Part of a small language model's weights: 2 heads of 96 (1 for keys and values), rotary positions.
Each number is 128 + 32 x the weight over the matrix's rms, rounded and kept within 0 to 255. Layers, rows and columns count from 0. Numbers have three digits each.

# layer 11 MLP gate, 256x192, rms 0.219, rows 0-131, columns 144-191
146080143113177120041178186138101101143105122084103160123141126116088148070088153197126147135098132070115072122098132177111153124100104125146082
103089067116092130095103089158125152182092105135133194147173137136128153099062162146130131100135125104095102165110163132090143097145114117154120
134088137123130144104137111117141105082138112071140109133130082055118083167109110097061150112137061155119141141132145080112134109133117084149118
140098106154121163159094093141132120148164164146159116158142130127165120144121122123146148136136167105120158173194148082158156139166027140129148
088143115147128124142117142165078116170105128167107146160128135196124081147122214145113114102193161139089120112106131125112137106072115107154097
124129145130132086122160143183054084135131104158156123144154146104131108077117082143137099142152090124177105100103140081092148136148083143051135
152134085173157154162124126125038045168113132163171128163057130096169190103116115139083132120135121102160086113124143131125187139062113191132137
119081101126115172139157156142106121116111120177134191139081164142165112031146076134073121074167116152166137176175124104160131122102133141139182
097112158100114166123141083167165167165135190120108118097124159090167097134094121193095051047113139035096115162162143123089094143119148131086167
163122093101177129133100113154124102140095118081195103129152139134127063067112153130127119160088095091102090126156208108167117118145109131127152
112082133123144122182155098134202143121143081127169096148112129140108141068125117096111168092127159137119159134114157140080096106086114138143174
138085134126175163133111076157201086088143136109104144143143108134087065124137124129132147153078147117058104153144175124079124181103087120117081
088106151138083104125141109096115132122120136134066169094059133150163134155167178121112167126116137188141089089182108075199183185104127150192156
110082123150117140063124110170168088128169131125102125074127116151140137123085089098108127084168155137121029150110151059164090189113117154164144
105083179156150153104167099117110147088117150157121135142075180176157150144116079060108082135134138115139124108146120101137162122110085152097156
123067156090126105126137105142168140194183117170180125111068095129169110144117237121185134102084173169122134120166099135105170094110086134185126
114130129177126163127125086102138090126176136175117137100184183090130091097167176184133137132081122161079069061109166136082126158210126118104149
046167117183163086203199096163110120118129098064162130112140122162070129170110075156132199106168128149129124111163145137134070176088084138081166
079165094122121089149133149147136139116117100142145121097146166118117110157163103129189076137144112132124122101179115115141135144087068115125109
116112120106181087147156060170080113154142113159152142076127119145143133120198162106156210095117130150119158151117103135147116111068061084171101
121117132113083135082063080177165170137143098143172111158156208118064085167138175122174114124180133111152128168120135162110139145119098127099132
152132107071116120135114102114111072153153097168142129110155101165089100160076151147119091152147157142184130223106093093061137125088046122148138
158180102080159128189166164149068147151151119167078077157128084136173117102059160159120128142089205130084157183128140154128131117142079184164163
132152146097098169178141097117162146160183161095094112102192159117109156145135155161106102106160149118145099084164123097134119129156110154117146
187124134097173109144126094100125113153168057085109134154152111107147125147132109121099114112147158091099168125157106121135122200127155110144163
108119155142124152160142148161083093140141126136141122116095132211130081141132144101173149088131130097117091085125169152133145139099088128190103
131105164120129132171119082140118098114147093114177153159156097126123152150087144131074137174135114085141060149146086105083087172096141103115129
082172076131154132136087078188122106151164132089155136164160158118159166101086103152129108113112089087089117122142184185157105111131154176131092
179135089114090129140099123148102156173135134182095105113164153126115113110102099126129191161164065130149099154190079130101158078123079094088103
102082120168065119130126115153091194123109130110134151144123113104142084165086147168086135050135155131127105136152163122129104145143129150144112
125113131120099086195119175172105095097148122093103125150131146161124150115125140155167106096129122147131107123148168168114143161079173122124152
135111148121171129117180159150061106106145087117120086155155179100180122122110188131116158155093128176136163119156032132152148105157125069111121
150112110133188116077100125135129137179159164043092155105105119109093118149066173134139127161151101127131085165155102084105155073103139142126125
060142129142183119096115110163166168097135103122126107155110182106052142119178109164116100174138170152165104119152213122163124111127133178134146
132169121137099146148152115105116115121151125115108091138143116119146107139157119142218168149166137121110126100161108153073135144107111175118141
128134161109095113136153110096165118109134080128176123113138119148178140160117165133113093149176056108146106199174149146120134140101145118079108
138122106079108153126107152141162080171168078143189146140135109082127117132181124117106152144185155104171121141126142146142118139169107131172158
025158113140170133177039102148146070114173124146094129141133162125127191156066161174094129148109099130091098163152121096139153129211132141092122
101074113137191155157104133164141139128098128169093142114086145134151204073128156154125121143108114184179133155149122129096115141094117120164125
113102087122189082084090110133161120087107125139145107085096123082156158161124112054103141076188113112023153152189113097157114179134161132139065
159158168162109117088092138165153167127145124152120063112099161138116165117143098139125108131137121088113107120111117109167178152077084176127115
087125126122149043172051083131134090177120144174175095082080146101168151098119172128090131171166109125123077056100119168097127097080117109095154
139143146191169068091083144142151175137128162122085089073147096115133175156106104147131180097124168109101102104164137124115122153134113164183114
091144145161130194074131113138093131141187076105091173126131145137138184035138194132173071142165147092118144147129146134161139172101121191160138
065168113090126086133124109157129090116147077107058142135102163147117161116140174157163155144112165090120087088142146135155132110081101118092141
139088161097152153115157176164115085100149114093085086099211092086145157051147137136069161072107137133189171132124111089109119114107059066118105
134108150091146111104130124217124122147134163114076152064111132117076132104114136117143171136100120135050118034061133173201163129138085075127136
097071144103144145156158112140134185099165116164120131104153100154041166087114147124156128147115172193105101103167118142159171126110075081156142
108128194136144113130183143161105115160154080068152086106168134086137148111111117158104123146180181099132095169108109130028102139135124166098076
099121087131182182092098141190138164100131048097112122090126100127143071087145113101168142087133092094075095130122084164124223120130141098140111
133098145101097157130178176136088102156152101148107131149117098079094161127137121133110139122151181111135181118140084156094114137105122170110136
126168139145188134153089167140110112153144178093145085098165180142135167141099114048127133059113105129077127180135140109171114094123111150149110
087128140132175128149078102073190108147166120132110086081089160069153163122111115129128100122166157127138117140166091126166151132072111113134178
100105123142155135107107092153151098133174113139153135084101143079132144137128160112117162154123087100126156159093139110199118113128101165182117
108100087127159095132164155127091121142081196077163169106146140156124092173122144091162125119168097157180163140145101151111101178127078194155122
088182144082121116146152149122127161125114139120132086182104111081171150145138139140104202129137172119125089103152146129150166154146117072107100
144100168167106098128147108101144173055150109162114107104123197195123164118096083135094122065127110149100153133111116154112134114094138052132174
147139151159150150099125122143123129150143145117179144156132142150126123127086102132215106098104185129092162142131149129132106136095168076088140
137082124141163156089113172212120142165153076167140112146137158163110130170147121161063163141058103095106127105151163165116119140173145086172139
190139103138106164115121164123125117123105087135051142087148112140156116098098155134102156079088184178133098121087114167148184149134138127125093
159131087050117125159168151085118082128094157181088117175154168121133152113151143116114114179207097116107100142124106098151184123171088117087157
104141117118103114143147128165140080162102116147149118105074093161126141164092146134121121138157099131080150127134123072133165144111141182034199
138154135124184117145124160124071188105151160100131097068119189101124150130164131119169105136127109143106143108074200175102149104086147119164069
097075107186181144129126156111142170130083092169143104101191102111145165120101110145119116175202104143106076116131117086088153101115158113105133
129204156095187120178116137152112170151120072143122047164115047165115144096114131150134149127118079070168110106157108150129166065123108138069083
156131086130163156142131069061127118180087110096102074113127166130110162144116081052156132155093097131127181156077110127095140153162119068155096
115133144113129127101164138133146149177130107144153153171107109058150110109166115147100162104144164106095191094139101054150126189095113080120115
137118134104120127127152156153075161165171135182123161112077119109134107110084148127079100154179114120098097156186140118147132122108097113127142
113173144150190149101098125144082120129102078109144128146111133135124194132078112161077106133064128137146144127092174048131047164145106085080159
102130082156160148086147091129103146126203139076152068094136130128105115120117130161047111124133112140161155138174158154123151139061110125157155
128090102149138138140174102113147071102123125122084057112166058144113160089148078130198171124120186152031136143082150169157150168090107171122159
167143082104125183156120041099148171153123134105146135119156101142134139091128103120088166128141084099094130153065148133156137204079085162102152
092203193113170124108192161121114148148116126096074128142093065137152098108157171178150164105122111058148133176135153110148188122129062111061137
144166125096144130086151149114095131186146087108080081140118164108147179117130119103129124090140105092146036169129131143130111111134149134140138
113104143141118187088095076091134179102088110128061133103115106124163216128114163086151097108104113085116126140198076173120096064097153082120142
100105074170227145187089121149093128140129077122102120109164134071140133128105131145112090112165163082091098101136216140179194100166129154094109
199100149171162105120111103127149088163130151161137143135072167104135162191114193139164096118193159097070107191194208115110149133168099144111155
118135136111176098163162167127086101143141142067085145145110092080106142119102071146071183095137097132108111084177130114112168162104069145099097
132104166137171119155150086140135108141144137123147147126119196160153131118125085136137102137149072132129208121107096175167114113120085098148142
141118081130180118148164091140111137097168096177094069134132199157109118153139131114182135151131104134140117077178096083076131075178092042115146
129124107111133173177118071116058140112175163135114132097069116141223080177107092152051146199120130151116089102124153173099173128056102130148150
159183117148165123095109141127155134094109133114137096148136101116142208149161118167112215094118162113119137137184096136117120169129130129111118
076120141079169138171136115160151209098161105125108119147128090190128138114116074065166090137153106159159142110125189079134162161059092089157153
094090150058116102158080146108131170157189151135143181081151137174165110131149091186116145167132121171088118110117119075139161118098068101090064
136127079148105076109114068152189144107123123121152152103112189080089161147094148114110148089128109103098136144138139144126106144077075143091161
190120109156137154177106143108108083174128135111134094138159083082034114150119136123179119136043146165107162114147165152099177142122069142052062
130102141052163154139116086166150115145116106121156121107094111181135157064078114119137142162081146048155143203139085095088143160102165107109174
129148164122160133123119033112145150083181131092135134180159141117137132105133077135089154111113073142118102091133167121055125083140103111154102
102160119142133128160166155107091132104153153080131109140146117080120120063112101092166118182137133149144114087093128132157109153152072131149154
154084092111144111097161084132130112142140084108125137179119165073125140149127105152115149220062109108151132181132214097129108115115131130030087
155161131141191091145136124149079146158111100140147088142152120190092128128059107161151132134138114092091093091179113175154134126126085112107129
166126121167175134147158128093092159130091121121123128078150111158095122131095119151110142103076218132144124106145169127164098107170129093126139
117109080121108105131170075145168150118173162129179118114156197156067121086120145149104114122152097126114107134177156153142152145140108127114144
063145128080135145131201094133155140067166106094164064183164093199119110119138146158135174157118148129061215105167130195103107125079091144124119
124184101063128130130117181205150128127154099184155131085123095164148188121114098157118146110145165159078078139095123107125174166135133064118187
155076076092105139072152096122158070131122102107153138137124055093093167123141101159121148108125121149145146113109159103123150129126135110111116
076092120184205151147141139136095128145170101206158060168135169158092119138094149136132138145126162101082092123147123067085056068142115116148110
081165157109162126128109147085118111068139127195121083112121118147113145072104218090134053079116140158148124144143120124090122092152069178150212
131087088139152121163077106128136122123105125119196124088131162065100202099122155131063139171131095089136113155114098141099127155146071130087096
127088149175120167122138111132153118128114135093151140076153163178131169150115133153156052178131127104105122138127122132091163119061114147088116
124136177134118142110117086170173117109111107077096117121103100152122160142054114168154072097173078104124132134168120134146133116111176115115130
118104168105105187147118126167121111201123114131142126171113159122183149167133088079141129123160147160132097125121162138097119145088161153097138
103112093139192137148162110075093070124116132130108098093098104114112151073105168111173087148123151122124127093111161098107174092091129177158097
104117109134141171159128070105038147166125149142094103100146073133158184171142100131088153107181101179125119112163134087143167163171131132144192
149133082091081134103154084147099085155107118116150142124126064167127160094091092104096154143141076113108129133055132126120126132134134112122142
181116093087178185093144145100182156065142131091173111071156096084126100107166142144206138134126087172107114064151151092139131143077095158155092
112107097159118127147132066146066081100133105115123079201103174149137110071115139131154160184123102099056155090088117170123117109114098158087075
113118131201175165092129135148179138140158132076156076148117102077088090141103144128101143137129102173132128099107147111141117108105098142132121
073123141135146063164138109131081075099125146141123130144142146088144121099123096112095079143140095113071156133119156016124112155136100145117122
090100119151159128100164119131134149137107081096179096163155176117154120093109144063118151099146096060119136155108137088136133127093144123139095
129073137139123116136158159169120098150116107146099075150142136140129130136098129092178121116126082097110167190134103162128176139111119169102113
148047131116121125068109078062129119117137113100109152079117139093073118079135069141164144103160067164144093131167099119110109159120097096163183
170166104087122120136070154158148109142126125163111082125167150128114117118140162152157112101162126177133147151102166055105200101133094141160092
112125095116087095100153139116148162172119139137168064140140164133092114139073126184143117156176151084161140191122120114144149131153165096031142
060071074120192154119138082163088135103140133078154082178158099080152169115106120146135154084072185163062142060131174120114119117111118178088090
166080164116164136201078089070122096173101144080105164144149141115107138136060142126125227121138050141121102124137168087147117157172112132145100
141145122157083159120193141109147143067127106162104119145079133129091100053149139116101166165072161124090144131100092113119183101138116133117120
076143158119175130111208083160178153072172138155153125112088162139158133110133131138114119129106123146130182095123130161095137191124092086149175
127103095101151111113133104149133107133130161118149131124086087149076074117167103152110140090154194179150133218050104116105160107120078137121161
180068098203134165160162084083115197112156129150105136071110166112143155178085147114175148102116185170118103199094164075106121144138116133091178
165081168113052189147160104137079138112123137104132153137124134155121170102091111068074150190151100163127112190165164135096135133171127122154127
130148161091113164136173116156132189130122118140147102115087141137149151174072162119115183052195108125106130125192083076115118126148132135133144
104157161123144166129142147109107131132058099198116133105168110102147108099097153173078093148185149161107085150112132139025146087116116149092162
119060060098090148159162146133108149127082138150108084114144129132160123036093135161085109143146108118124119142100139159088145145117198130128074
122091141115171103070118163169116155129143132083131102156126128118104107118038095133092106159100141127159186155145138076088156175045134108142116
098090107105112151149184174095129126166179082148102114095076139080110127086133099098142162198150186187126111170177091146086141095097138104152133
118108111094153103115107171120106128136199137162163116103129131145121187164094103119106091166149147126136152167076162129116137181120123187091087
085114126117085160131177119102120153154152093144161102107128083080085124121137228131175125151118113109126144113162121159094121059145091100146111
144100132086138099146132136145152089134118164152112093108108127091153149145110175147154087165136138115074159129108135114138116144137128156111106
134103081140067118086215153158073116127170155141121220122141147118133108073052138188154110149067171059106089106120073183103111187110081200130169
103118110153148149124115124132139161050150084101146137116136105137179148138155123147132147130162163032072154136099158153135178101079158077105126
121104192133102182154117144164128154082146122153135151088129102123208130156118107189136071146137107122146141178114179133090209150086064072143136